{"d_mlp": 256, "vocab_size": 4096, "activation": "geglu", "qk_norm": false, "init_out_by_depth": true, "decay_fraction": 1.0, "doc_mask": false}
Each number is 500 + 25 x the weight over its row's rms, rounded and kept within 0 to 999. Layers, rows and columns count from 0. Numbers have three digits each. The size before them is the row's rms in percent of the matrix's.

# up: layer 14 MLP up, 256x96, rms 0.0954, rows 71-116, columns 0-95
# down: layer 14 MLP down (transposed), 256x96, rms 0.0774, rows 71-116, columns 0-95
# gate: layer 14 MLP gate, 256x96, rms 0.0954, rows 72-117, columns 0-95
up71 092:523462530480455481464497472509541456550482468490513477481478471533502489482488499489489554532464498488491519510514455543512535500533508500486470492540516477499519476515537506462538478464479497484458481526500492486533450511490525450533490513523507509492513470522518485503523494494465479503
down71 090:467548475462531526514514503506480496486480494488500494481475484502496479500481484480507458485508514503467490415485554461502427495503483525486500518481505503472520479509523503532471550508502502513521503493472484522579517525525494532474471514494538518505519477527497508483500507488541480525
gate72 107:465476537509532485517451503472520528459476475504476455467517528497511513496496512499511492502530486488456474449502522525498510479556515504520504498451532532529453504496542512491474495503556498480539531463514496506479511498500472478459493484483484495511477492494484542489501507465562478501
up72 109:506537543466476520503498493514474568514497508545489453484485504513483501482494492495481537510476510498483536499517490498488451501568509520485492506482496459490471503503524495512533478496495492449477446502507476570499475478543510497499520492492503516491511500546515524491525454535502544521
down72 112:476473491486524517558523524481471523522530484530539461474548514501505513501481489491504502504517491468501468518496517546472519523476482493548492497506502498484482430502509508531488514493455535529499448522489484506502481498455492521495508482531483486551488474534514544502460493501509563501
gate73 097:490508524503507514521492495509451536542546514495487529496549488515532502485459482494505476491488507474488497496539486471485505523480516463526483500432512497489548499518476462521513469460504500451513496499501466514532536514471436492490536476536520485503470545500495476548510507511503526484
up73 103:484517508495496478510525511456496553481511533482493533481511459467526469485471506504484473482480467505492502545562484514467477529470473548511495507536498504499529511504480487518494462506496530503529490474531490542494460508477524479474519459518485560496477512547496504488536479500543486461
down73 102:505500466468512531509487509568522493544472494509495532477465542488519497515539513520514525473509491514488509457466437481489495488480520520494468463476452526492485556494468471514488495475496468507487521519516547490505517514474513529540497507524518476522508468524514436494515516482496493476
gate74 104:540487507516488515531506534505450499469545460500492491496501511516485494529506544439511472489499542505536503483507556529501523506479456484507503473518521498523514501537506466494491476524465474495497495459494473479509512511475494521533496471471479451524477528531433499491465490483523523465
up74 106:492493531514481465500483476486521517539522459538496488471475544496561537521515505486507495508456477477510506445498488479493516503502474505481532491458516507504525524486516464503519484547453486504528533494501511491449500531454539454489496503491478461507494478478537540531509513499524503539
down74 102:497502493508483502459464517546488527495490493460507484541460444518527496498490498536476512516498511507529528507497482551513482489498486445481481470533535519512511517486503549483484418517508497496530516521478457510517529488514507461526461527487507482497480506529459509502486550515471489515
gate75 098:487513531482500465526516470476505517487475489535462480487525502506513562455479502537532476466487496498495532510553523515466524502513477450508490471477453493485489543483558500521494473503484532502481447489501496515514476487485460470487528535538495523477539487515514500488524484479502529531
up75 097:507521492516502527509491473496490480504509484555523520538518525504560514508510480522512503473484515493490495525471486470490447470528474503487525508496538566483504501476468476520490478555507520524513545482505506466507520494534521562529526514511506483469492475489476501519447465524456497473
down75 095:512488490543517526504516512488518502496524521517518513550509496498477508490525532516479467518513504530546502521521482498491536506504492464514524482471501511513488466508458489518494474494530553513565476494487497489473484510492497511509482516511438442492445482507505521471531435565470503501
gate76 101:513451491516521464496561547522477515496500521491487466483518459491533525473481472504506487512465514459532478487485512484474490544459528521499529492471489508505492534549500507485530532505480497488468523499507483506500553517531511501446464507510528559542494475503473524493546496496504504498
up76 095:501454507484483492468524487551457530483513516464503430510526489511489511442471498526530513494495506470495472500520540496530515485465524523484510500496467505436521487547517500489493480517509480465493476492482524520513501509512497465510504461474549532525530469511526485488522491470535541509
down76 107:507494547509529522516555493488514476460469487529518494471473523490514471437498495478484519468535520439501502456489518513468506488481522510534531513520484476482472535476470504486494511513494447543507490512505520535514470476493526539464495487474501515512472503520461538494507544512489506465
gate77 102:483517523562470495503497465541479507516463460474504506463496518506489526467532525498543514510498508468490495488514527531464501493520486481525481507470513532557522521482506538447453490509508518523465533497523522480524515539519529470450522488501456487523478489492494479514464497495476464509
up77 098:510498519471526520450504498526494535506522424515440551459522497530468485479463497487497484529462472500536501521529524522483486502496526524473487470480455489502501491469501495525516509469510480474486477478517544498475496489496514532510502478526534507517520524489491534460501460524492522545
down77 098:485478513536487558516513512500479521500499500518503451500522476489429542504493536479511496519482531507528491524508514509471478515470538504528513510451499473480473483479497483453527490463493469477526517531518504482516535434504502527523521469533496520516483465447511526484468495505501471479
gate78 101:491461495511541499523506469541537547495486526488492507506514511524524473482514531457540508501478523512454501503530524501530459517480519493525472476534509488498485476519466522513530545479505489526514509443506478486477508509519498452463453501497481548458453497482555508499518486496515492485
up78 116:480489441488558470520464458508551491477522494496502505490477512502532490518503489504462497534548502499475502517476505457493469518481490499492470458522489524451465506503486491520500480456470523533501516453528519509492531520501486526498443532510509514495509456513509493514500489509530558531
down78 106:539516489504501535506475492500526470472464470537492493537512531492513514515485488484502520526478496510498496497454545499460450458504496512497513516514489545447496443450488529468466537514514474522521463468518477501506445498488497503482527523505543472476487491521506537513517500538471494484
gate79 092:487458542486485527503553493474513521484513478439490498456520488504514508494486492469525464540500495529462533517533588538534490515504522500521460530497483505507465463473495495460489493498516495478512494498506490477508532484547482496490505500477496480495454480494526466478486469477514493532
up79 102:486498515556530512521469508516519514500485497522497504537485534497514506480512505493475513497510541522524498505472473471490576496495521475469515513480464471479499532541481514530493496491462477492501490485551488465454513490476502475528554461507483491513515562481463495468542489489453506515
down79 102:508525509489492545483549498518526484521501517497508532520538481483480486506492482494492526463484544490457477491493566541504461513550515532517472513471497508466526466489481515422442510484501543487494483508468494490501472502535525521501523523482508501485483496528486478481448504498520512494
gate80 101:482457503473478454471519548474490488532527491544501488532513491480526534455481498469488487495511487504523471495484484511490548480505480517470517511497488535442449552509512497492554533510476500485518487481498450507533508511491472493528509491488503524488489509530514502475531503551481477446
up80 096:504460526500532508498508481504477500520497532474518509492480511534480501524534454469519502469472523492550476501566502480496499473511491503445507515481525485517512434481503484474508521507489498510487519529554503485485477503521541493541519503503519471493536480428466515530493497540471474510
down80 095:486498480483508519501523530494491438495508483542517518497472477497531514510529510505536511493528453487524485476447486427510513542518495505497482479512539525448495476505450494487490498493471480502507494478477497514548483469501487498471502492494501496486552536531530529479506514469546556496
gate81 110:459543507523514505529520519510479464509499465516527471496531497558477463487538519510504491494481490531438514501504521500462514536467514546515517507476514493513444484560535524523505505534515504492459486489466480502454500498521463497504534479523484481496494517493499535474491522512539498469
up81 109:451544501481485535498515480474476507532493544537489473524455475518495521477482533496505486528519490461483498504507481508491487516472518539470499503485516534514482481497470505497518536510499473465524488466504509525445510557489464529442539508513518480509510458465543470533501472512484479506
down81 111:518509513477506525515476500485499484505456499558514488506502521522477473497453475511492488510467534475487484451483482531508551489526480503546488484536547473481488514505529477451494539493502519485476494480496515507479530466536490475498546487521534518493482449540485445501499478510542496533
gate82 102:471480483485486465524461471506486538504527483481511497515519490504500478497532519466513520466478487453466503442502505515508497501496493477541462478494523503514492512493502474475531445502545503485475477531472524478469474524524492537478540549519493468489438508521519496547480488514497517550
up82 100:546488494498482521468465472537509497474481554462473525489527516565480494517506496506476492444516539471532533476537487509498477491502484522483506475515459521549481456494488505497507512498502511499537501498500520547518481512466490495514495507515493525480510500455481490513503483529436444501
down82 097:494495486518518466517493474434483450513522489495535512473511486502502479465531551506490458517482517483476519503519488495472518490485489502501495495523513529522476545506489551480517516460505513486512515521544562498460512474569528508481459511487511484462491478484469494503503553500529520483
gate83 101:474521463523502462521493511466542507539465482474485500520547493527512541439502509504502488463483492489484506459525503529516542537548484516489523530467491465468449505500486536477497496510537514505483510506467456489512535547500483495523499474487486516500475528514496476516530458509511496465
up83 106:485493512488494487467505512466488497496492487515503470472498474505468532502470476491487492513494453461525515496483529489485515492514482538463541535473502520468493480555494527501535510530506518490500461502487461503524524495546523497491586503535511544516548492498530484513464483540471544479
down83 105:477507508505504526478485494492479501473489481507455476530560490546521455516484499463491537495498491487495450495473488508492546465473506505503474499517509494476500510467515485522487494544507505495512527487503502507474486451532514460498479576504542488500471472553536509546541501541481512494
gate84 100:504480498555509499462526532501462532502493481510507517489499514506452479479494518525505508524488508526523482480476482540481471503499490492497542541486513458541464493495475480489514509474477502467494484464511511513547573521438528532459527500502503507442484487490490525507480544514518474504
up84 094:478537483540493520520487473476500481518513492537517483507545531470502500455535532463469525517490543499512473470480477507451480484492488488534500521546554531505496503488478513490503472482529459481518552475493482508491516495466488505476509500429486520495497526496522473518464451526497497478
down84 095:520482505474525504484510498517499469525496539458490513460518499490473457507540475479498463496473497556524499502508472473554501502505476526456498497453506466555534508531458511519524554518508523523470500495492514468471497511549495466492462512517484514497491513516519493522526524447532495494
gate85 099:511474500493488513514536491518499490527495496524469483558480470467503545467524494518554512466513514483513498489471513511511504500508466511460483487490484500490500491460546533493489538472477456478482463477549545473540491499498510451547508465495531507492505496518518464470506437504476507484
up85 107:515504473471487516520484551540525502514458464495544565461519519493535478469473483479503540459490479517529483510516499488482478541474488505505553512476496532511511532514514498509505480459484516468486494524510517449464505505505488448512502487505490480542492519498466470519519490507466496545
down85 108:507513510517415496517493502502519531500517490480513490488472477544552503462475478517495471498525498507467512474468518522512527501489464511507491521538513488458492498507493488475491463481561499455472507534529476522541493497491528466490501552447491506509505492525518514447511502470516466518
gate86 099:502519536509497475530509507446519484486494491516502477538523498542489500544526504550523508497471494496446484479482529498497511501498528508507481494463488468544496477465489531481498496482491481476447535505485534485492526545525494529507554519472450509494503493463495503460453488478448518478
up86 097:516495470463474490457512533477456533492494531493511491510510566500495492479511524465487429496461501520486491517492561519473492519514511510511527511475483499459488533470471442479502535469517515544476533465478472544472487508523513492485513493493478498485485496513512540490526494535502492489
down86 096:522506509517513543524493465450496510484491536491497505539474528487533466481483513500515522476522521533532526494520487529504506474502516447514457463511528475540474479481476506504485485535431506489465495547511530511495481442467525528523500493499487517527531497530478486525497451476512493506
gate87 103:488528547489513488481572505523568525497485521499545475530506501507461492465499532491515478508508452514477498494504493582506535535503512537517507502486483500495496450508508533491529541468484496499505470476489484518484500524452505468486506508528483494478502502500515484493464520488537465483
up87 104:477507504537532458507528532473464492501489504521510511511478452458526504462505495487522531496541525497485541489514520452466459529525538524482524514548553477536472478491506515523490515487495467474466526530505508542503503476483471453469470474484506501493494514500510473508504466514461478491
down87 112:459455495493553493557504491528507490516453540546508486475494495499548484496481493509490530549512505464512473510515468511536508487476489435497501509505517532512467459489544504472511523475509498533507461477470497462527487534503522517524492510496478472484500486467487473497550506492497513470
gate88 100:503497473523497509471531514505480464508545509507515532518496527485523575493530514463515495480461550521493520484516513506492557521470475516473501476512515494491505554480540493516496494504527531508481484501491499478446502494520475487507466476556467494518486550463548506480483488512476534498
up88 095:457512498488544495511535500487452476477474515499479497522506500512507493521486510529471437561492481490519501497468537508504460524499526522524556494486491480508512451468535499498474505518522568528513484462498527526551515509493465490480474478486543508474515480480504508535477519513491485491
down88 100:505497555501473495474516501517520506510488484477530545505486491563501567518529502467516509484507488510455528499487513494515503502525462515522469514526475530482499495438515540495521478511463488493446524485470513471496493475454545491477507495483528505509501475508452498502453500489549493521
gate89 112:466546496472506466534539501513492516499493476478490525481481442476494508525494511503535477507498470531510482529497536433511503460501514496507522492556517501519528536510509492467490510482511520447502464489528471487463509455504491493474518513507504461500443556507502511465488512518481470474
up89 107:448494529504482518455489460547459487524521527470525506458519479457537509460492512506492508549489478534511506533507494491498495534487469497476494527476484543455512513487521483527484459480485525460476468518463517491496522484451484458543524535507474505472497476486507474510512493504505505507
down89 112:494525459537511458486497481513520455535506476530468459489480494465529512489521517485502514506487465538536525481505515543476515467539475507483509512539473519496496499456553496539532505491459522498512466522487470542465495457479486558503518537518511506503493543516492521486491496484503487522
gate90 081:479565542470500491501459514487526454517495515500496487485467533466526520515477529496495495535493498531510492540463529509459475472466520541481510469482513524462516505483493511511527537490513511500489488530544531507494491497545467489481519476509522471492505487472502482441492489537449530530
up90 080:525517454497529521444513491524479507529488510562528542518482479529532477522494456491505499513511498495524481531505485449471489506495521467500437506519505517505505496525523493537511481471498479510524508492488526501508450524474495493491490515558460490522522524477466509553502480512517527549
down90 077:464489473519517477494501500527493550468517535477514493523510477500489532483461484480486467418481474494482565501519455525499524513495457497548521483517503503521499511466511494513541498490481480466528480478506485509522539509475512475526523502511480508501459547555501534501510471523501500493
gate91 100:470517498528532504495522501531502538524510476513501459520501534487460560511512502499499495524537540470522481494486493514544522509501491457496466449474506491543462457498501465532549468448485489486512526478497501474504516513512480498459502518511471520503468537462491507491492457493546482516
up91 099:448459498533479516522443478454513441538490480469486507523536528496530508516495518504503535476525509498495483521513510494508533499486456498512487500519465540517475496552544530518515470475459536471472547510490506529528504513514506532508541495500505474493494502504473469490514504536496494536
down91 100:475536465502522482522531484506517539533530504476462503447487510485520514525462446485476485492464509463522492473517503540503490494507470461513491463546486529478525491464494463508506490504481485499491493541502504472513476485482508499510540553559517527503521529503476540456494485474517529485
gate92 103:509493493470477502535541480514488515477525542511493488534527487494501497489512523464515521518457496510518484510514523538519525499462460445489419478512530503519467532500528509523459460504513504476510525498504491518518547493514456461475510452490522522516491507520496538483510462523492461482
up92 106:459438483511513510482509499514520495488525489492447517475512506489524518480532516507488523516465502503499500532444486472474537526526501474489477484469490472529463520523480450513497497506499458494486505500495550528486500476559490490516445550545526533492493530475517487517473527484517529513
down92 101:525512480505486512445483482505477516470491492519505513498518526493536520467561509468513481522501488489506486475455466476480479495531508529474498533471495515514488569472503476513552502504462475492511448478474515480496492465488529483494522552523483489494501544468497543543458507496522510480
gate93 112:460478535524455512504518484507516532515504548454497527499494509543505484470493564555528483525495469487453562508521505483501551499517484492512503490486481500513497498550470488479517514520474490510495517507488471454539500528474515516510479494470454513518494524505504476516475504468482496455
up93 104:513529494455515539464500491488518523487477453531496513513464502488510526531496507448540478482499552500505478552483498529516501532505525512491502535522454493516533493475437502491479480508483485504516538502498487508558527489502485466466504496492480488522481525459512453456478499509526469524
down93 104:502480507495482486517466522517523501513490492517500516490470487465505497508560474537531500481526556541485502504495467495476509546488532484516474451478521500473483526494471512491531515527469537481466489521485589462493494509499503458448509494536533540534494491494523477504512504481482500497
gate94 109:476486514520521528527523452499512532520498519483510480567479446476491544481512531483516532446468453528461482503528522536515509487459454483516491499487497495471482514513493493498495503497477517504534497519518512476558486500508490461565493523510460485474468533508504486497504500524499482500
up94 105:527514439470504516539508478458488540511516490544486532492535491529488522530504502503491478490482469482528469498498524505527502483482517502481437473470503495503537516479511497478545478517483515522506496468517476526521476508483529504536462549544487500441511458535521474513483479511503477467
down94 112:519501496473465486509499512471497508505507488527483495533510542517491537491520516517507561559543487486499521554493451518499537486527557461495430504506477515506487504530515487494498487495463467478466533518487456514491513459522516485505495477496464517521477510474455494499493497540479485515
gate95 093:508512516508508506535486482568546516452453519481511489496511470510492484475472542506548483476459510495478532514494474544491495458459506475533487492541511499522522538505521485549523532491466499491504492517492478520501474485491459519540522531506471512508451498469491517500481493470473516528
up95 101:539497524532543452519491446453506494504460499482530501531503516461512499527457517465481502467485503530550523506479483489453504491522507479526512494497539510523483488500462498511528503496486498486488499519485481466484478503535498424461494528514458541479504485540497522495540499515496521516
down95 101:523474473494533486497518526441456479498531500481495483508514514471475476510479537465512525454458453518522528503510506542525484492478496475526505517472520482499499489492479534513531514504508487489557536501552523505515512508457516538485537460491469474524460499510509512503543526496476460489
gate96 095:482546504464483478527475504509476482517487484480455502528533479524486523500502518513501513535465483535542538536527485535548499513531522507545455468527504516463520455508501519461481439493495508491490490512505505518524503497475488472513516498543535483464472514532536489530489523490463516514
up96 095:488512505491549497532476550495488485468499508504543494497493531475509510492520503516505515524495510511463477478469506527464541485457521539499467511487504509519478489470482430524507527509492471474510517484518557457517520476526487495484530491466504527453469514512531493488480484521491452438
down96 090:520483523485455502494530490498498478532522530520486523538488501507476496492504526489512525494480533514529512547527395538502504519506519496506486473481500490481483469460476503465455454496485499513518515539528507486494497513533509470478545537479508466558482489488533486514509480523488507510
gate97 087:461499505529491465496510505491525527487465490510516503494512549472514497480485491495520494506494492482556459510524438484508493497486515511491518486512459454537487498515492502575483521519465480521489517444532549529520524499472472448483543474515521524505535482505487511524510488527518531517
up97 087:512523495455462463521474520521528472508515541504511535488551470462511477544479501498479482549487473509489506498480423512523512450496522510531504502487511554554520525530513505506517495516497494498462489506477483520467505521478502487473511542490502494491513503507455491528517502489442507517
down97 090:499482489483510466481494503514500539510517487498461542522542501506500523520513495494470464485496488529476521458507405478539513495524458514474497509496529514489513511500484521549502479495521540475458494499486487460502540508473533494554518508529515502475559531518518489473485529477504511489
gate98 100:449514496542547500506531485508527499501479482534493521454483506486483485519528495502501508502479507471484468518512524513519458504461491471508495471523489517549512522510504515494493469470530513513478490507466549461509515501468549501453538476524490515500495531528469468513467425510539517477
up98 094:486483497515505551477492522528474499493530519479517488544525512469502521490493518499502521497476510497470520491463495511462508511541511474553499499489486480545460486477493463487481478527545483504539513500499538481497529493507511516471540492498483492507443479480482504542448428504553477527
down98 095:525565463479513487494486506497488512508489488511509486473503485498495481521495531481502530483495482480512485539448485503519468499502455513508513551562493506480503493530503538520457516518486476479535499481525430475496492493466536555519488471520519484489506478543468461485524547497495515476
gate99 100:525489522518476488492515516486497518502479433495511495505535481534449520479489516460531485534477508518477524485527505553493505505531519495523549514486507485519481460520508505493523443488528471535459549462500502476514494523526506511538503458526497539523470537487502452505506519523486499469
up99 098:515460467463533492493469504514452493480495530476488546514494524460494499468531538475518485452526467489502500500481535445523518499491539503471530540456512512482518505512511495501474486508520477527473503535490494482526535511537481520525502549477488489517475494551500465475477517525456493510
down99 100:532560457516523438510519492483502484464543456479458525538521513474508502457498499508487489472501449528485484503491545509472523485475483489506499503514542487492488503523508504535517485525468492507526496527498488484487532534474495534484518562537496498526488511489499538467507493486473544525
gate100 111:481517515503498569502491512495496514481495481523505497476529509513505548490534507525480512492484478510486528474464475492537461502505487515545500480493512498512488573463515479496516479523537493456506512474554465437494507463479502462506503438492501518492478513530521529496511508513533464466
up100 105:540476484505484484503525509503475513482479491458550495546527513479522514498501515521538510504460479520490501487528491560464470496473527481505482524510519478501464506466496524502452505533522482515459474512470481534516506449528513541433489489493452505503503500532472505478507527534479514469
down100 108:468499489566510481505485500497492492487510500480536529500533491504485488467512471500470494500493504528513522484502489522518467492507448498461557449511463525440532529523486526452512530491526512511525462500527484487538478525441514443543523498504510535500498531491502492498502494518499522526
gate101 096:515500500492525452547508523515510497511467471468477529489460523574490452511499489518506508488490486548505524501499539507513481498540506498483512507490484494521489499487450469530496440490466497502488482439534506470430476522478508471507480470524509533495501523511476524503477493493485488527
up101 097:481435497516530491455495467491445496481494548452495471520465494456503503487529487484482527472489500558537527485497503489519477541531507508490464496472532503491536532527496517508493466531521483487468476522494525519491502528484498479492500496499528489497496486547460492535473516513468450506
down101 095:487490476475526503505460513491541506474489480475515507493520468537496469547447478521512507520491554470503496494516537448539491497463466501508544487523524497488489487519510513500504495479467465468490494497490515525478534470466510514515490480479548467498521476480433546509500520511529481540
gate102 097:498488517517504478510477473502473473517432530526533516482450520474534487500497494506518486483479447510516493461527479474506509473512505483562530523485490550520499487468471476487538524481511486524517532478501541486532516491513491467492520496520490513492481549469508474526509520554484552511
up102 093:504473497520500472481505484470463443501549548477493515496503504498512514486513500502504536473549507483494471498497472473488503547477499551455464495550524501486502529492487486515472498492503497489512493519527521483458488550471499508430470525499493491486539514527489487498522461521509454451
down102 097:527489512511514536498477486527488523506515486504474508473527497517467506505503544493487465457452482531440513550497488495493530519500497523487523529480472474503547480514519511476500548518502548447476504506463454509511522498468515454553487495515485517495527476450522528491505493512512529530
gate103 107:533497521506485502522459520480451538486479472532501519488536502479489451519469535532494495541491522468478513537506529501496482505538443466538454533508483496540478538499536481506472442492548489501498464485516474450525504498492520485512510510493526486491510508491498503502475491482515459484
up103 104:453448508507501489496528491463514456514518485490480533497492527507454512469519515487501462510516487555507502505470532535460529516496467523530533493452481536479497506501491525498528515509526525531528507508480459519517487471523482490494484512530493507518501451552517557492468514525467493535
down103 105:514512471503481540509498473488473485517514539527487504487466482532498503508513510518452464488493505502493452487463494517507458529488478452502500509499488490573457517538490492508464561494525486477510508486503521470515542506517512487496524501450490520467510475545539457507509494468470522461
gate104 090:491486506517497477504472506521520519493514456450455476473528457532490499501482500536511518481475487516500559535496522513479511515508528473498476524468491505452476453541545528530503487538529466493482483539470514495462476502492534467499473488505510542491472477510527522506500502477457521540
up104 094:476495485545492499483455492487543500464506478477533486488504476512493511472483498513557502491476567499513531486513475489461513501510483483483484469511504494527477491528497447518467478528546538486504494523561483483526542472526453508518542504484470545515502516514494536482532505489518518481
down104 101:482537561529488436468539514547441504483518484487467494487518514496495531516530489544536497476473495519517539527505472542490532534506541494518480498471480522492490480489546506498497511492480530489533496527511505499497496497524499510468515492487530472539460454475501502509501498461519467487
gate105 101:475498524510520506522497521445494544506479478479470460484529504502445486505468525519473473525523466517506499497518536549486515513508507508546483501503493521557493482514511511506452504523490523495530426466526498542529484513472529504503480498508481474461476478518510531546471502483518474505
up105 103:509503514495497542515482520501489504502539524501524506477516519545475516488516515492472492525502514506482501465529509507465473534517451562474505494482490446543498495496534447473491565462488530465494520533479498500500524497535498478510495476484475525478522519488525458451465525497452503499
down105 096:486527559520520475526448505488518508497493495480513486496495497484491505511486529490479527481482508483484523498499480543506529503483490495501500512533537490434485526487515460515495485507515512486503505542511479521499517452507519515516482524533439526547509515563532468500529423473502510465
gate106 092:463462475550471476478525490545468525479477462495510496533501475496481513471484532456485466512508501468522536499469480502514484555508453543483563485522522476522523486486482495491468509502467508512497512485521543500455489469513487513526497466503514529475492534483518525494507538498517490533
up106 087:468589456520477492511492547465517492505515502526470474475519511500491504509509525486509489494469502541498485451549478472481481503544546543468496521511448474495495521514526507515467507533494508517521515472517459511532476523500502467498514480493529485482531462517509520496509461516484499513
down106 084:505480482489467520493538486515486556515509499477487499459484443479512507489443564506528494498518512525486529484502504497525499519503452526499497528534504480537511482483506514524515545465532495484490469540468540521476494488513463501485446533481525490512519525505529509500449490460526498478
gate107 095:513508494515465522503511508501498478503530504455494474488581525506485534442537512503499494469505509531531514517516516451507514490517451543507445493497498525523448517522506490497517473451517463491520484452516477482516492469505487518526512527539488515546499509505523501455529506486501514489
up107 092:489501516517533503489493484528486512528493563471485460478557491534497549524481504470492497516469483520510532494503491506447512491508514471506482509484518526486495467527496483478495542476524508470456484536478490481474533534506522554502520475512468453494469506471468499489505454468552508508
down107 090:467467490520486468521488476487481498498498487552477542521457534479506516488478473475485564533539517478487498539521490455524502510473488519501485465479470505497530501458494470525496478519513527494437504526537486507524463535506532473570491488497510505500515461490510486486501507501532482514
gate108 096:524532518472506513488515480480527510487484526536480508521484471504545457483541507475504470546523515469522504469549494506527489523498505495513525430477506505481519538497548501482531492533472519502467505499518443516471491536458489462476526460496474520476462484504462479505493486483516492492
up108 101:460501496512490500521535494553485453490498488546471548537501525505502521493512459472470497501539477543493483540488525478537483479508475490457499527540523518486472502478502511532502506543547508499533508502501480514504478504511491501522485475457515500503503439516497566487506526523482468470
down108 099:483457481510465513525510502545483499517501481512535474506501491490535544544546566474488545483518494499506515487509479506451509488459500487545495532493467480515463487505485476504497514489520487513523467495499526448492545519515433536527493514494486509489518466456498514458510479496492487489
gate109 100:459477507477505528488559511499524513446505494497514520514516529479490517513545484481540505524547451514494488523519509513481499475500514475527537471548473505524488504494476522476546523514499512489484464493487494524510490463503481442553482502510508442459455496520475525480504483484476481480
up109 091:475545494479501492491503493524510505509471506471492498494495514534448525511477433547518520527525524481474501535523499526504521470505513463562484551511552504480535497485487506488507513511488500508499479457516486518537480494509548446483498503496477511502465538491478483534526454482501507459
down109 087:507483500519521534525462518476496564516512489497506464515506513508493482491524551516475470492534493500474478537482483486459478529433502505525521461462503496471550518520540506519498506513519527467497496483484460512518504462479508521507503455519527465523524523503463489454520501537482534490
gate110 102:495475513479507524476506466466471467492515537535469467496523490455499498514461530501522497481481485497477518479515512478498499516501523480487447482539508468513527555471494528539471546487477476493484475485547453504498515495474527449514493491497487533509477541553489472475484498518519544504
up110 098:482459500466475533466531493477514491514544487509507486498533520509532472501529514520546464511503488512469507513512504472464461509473478491531508509476504506469469496512502506537501466477487527528520501490545494505458444489514475519437476520555536507479498513496545515545513507464518501532
down110 104:485518511492494511529472476523470502473467496519513499514529518519472551458516468527465502532527508481531484491462522502479498541507483486474463483544534522492493505495521511513490503511458507510497514500477530451506515530449530508510523469499475449507491426514513528515460532460520473488
gate111 104:488450520499499487553525471490457578500484488496531502524516504495512456473518511445520475469511498510523527499462525529498508540468475531475520494469528509499496536498541496519468500496514492543488493442486481524466528506528481499478470520483473456514483501514495522512478499489485507470
up111 097:516532523521506549479436490501474442508495506476541496495508497513468488481485482549533465528488522508475530528552492501502486526509474507544476480483473490523488484515493492484482460495504476540562492522536511520489508506477517516475465539523491463509475488472453512518476481525482485490
down111 097:487493540498475460509500520490480548514471461499481515488461473529521446479506525468450519489498493478489518511484492448507484538514497528489464470539518520520502460522502514511487505501510515507524516473524509503485520536520467483504526498480489485493530520539469542448495461527517554543
gate112 100:463539491469526530501498486510477501501551524489468497473532496479491527502487519537484497518456511502447492513539518558537524466510512486558484482496487446494473526518507473450461515484486518486496497517514514484517527471510512470529485579487494502494501489491499509511515508472467466493
up112 102:506494508535510493527488504462476487543461512534469511511529508536498534504513563455484528535464527485528488487483473495520492499459482483527474530489529496523497519513450484468544544502482513507437549497507487477494520494488481512495476491474494491536487477476526497540483519485551502517
down112 102:509551503495528515471468524486497463512495487512551437558499496532487511464490468466493517464545514500512521449499520486482492523504499457514496492529503496510487485547500493505533490488462478526552496503543515496521456521540501500509532507511502498452486481520494465498511499457461513495
gate113 092:506512502471495527493531450496531499475549548499504499503499522494493510475537537508522472439504473536498494490524517530511539532498482460511519512464464418493529499495519519468461502478534478483524476471494448475504508496500505518530519502524493510512487533516522468503471506478469524518
up113 098:522521509484486525517511490479517456523473527539519497502518473473498514490460497511525470435551481525542514526487483508509484475531515483502514487502480475538506510547477533505459519466470496492483543526479475536506499498523452545508457507494503460483503526531534466526503498508501541473
down113 098:515552525479485531547461514541500494518468483476524511520506503506535446501516508537530503525464486476499480481502505490514486475474495484456476497537521529482477497480492498512515474511429489481485523483497534475491490529513505514507470509488507493501486444514461491521536516579475518481
gate114 106:528484501483520480496467477477497456498507529531459457519548466472504511529482492504482477488494466514522488497492513543494505482541480538540496518455536529524476495531468485486513502533503468453555494468494528473487545505490498496527466518494488492518472529488516475452508521511541489466
up114 110:551510484497481498476536479469513471472509432515496477546496499521472492502481495519529488503480483510500492499505480529500499519496490468526515490523457487466493471467522538506507505482444537542504483518497494520533513521484501517492520524490523487515477479500509482531512550462447417525
down114 103:487519504493484516526501478509533511457522517463477490503504491436500568512539488515501547538456519515493461515483533474533471497497535473496520500488463478515506479542518525473504520482493506532462487495510483516488513516480486476450518503502479544524490495542497481494510444521476461526
gate115 097:550500492499525474514550476476490469511483505519479477508495524511486526464441518525537476488498462497519503510492509501489506471467490484536463492532487508554517485469516457543508473483534482484512490462535506531507443487525513497518499543467511490486459523514558522489491489491520461507
up115 098:468487482501470469486507514516496501511517428506449501493504512480486451524484492518498515506498434561509504493486510479529466495490477485534506474503506564480516505524541509504521508482545548497500475515540504544523506531520468466499495468547495513506518482526516490487488519513545487508
down115 099:498526495522477530518491544501500540488536476487484501476433503473495492482488551510511528583487535499509491511495471493507494556504498462470521476521477492531513496501460489468479518502506477530477479482495505555467514496499461496456479470518493552519476515506520518524483513471514515495
gate116 094:475495542503506454487471490501478487536456497465468508464493509477465534474492501498533524470506498509493510458545508502547535529465525483467515523454487456544484522481490515469540533473511508469495501515462472506502501528515497469500495521492515515549540520484542470535475495507490511513
up116 102:514501501481509529535494477470555502479530506513533520507548481495506457516471472544495480493486498505459456487501509513514475522512487541517479494526541497492453502474479487473510494445528521548518511456477495522525487536489499527540482506468482490496488519559491544525488494480533499467
down116 098:467543563497507520514519481533472498507504472509520488507503502504513518464547497522524515559490503533541470518534453535486525522490530501514461503476482528523466494493477522521466473483529499508517486502490511459479519464492482454474470532503486472496477467457493518480518451509488499528
gate117 103:485502525473512497546490506495510493486505487487482507461567494531517510447504525507528485538505459476470518530526527528495540523516490505530454473490470512500518486523474479484494469475530533527512514516471513456488522491457523510533459481488505477492445504520474523499481463529508534460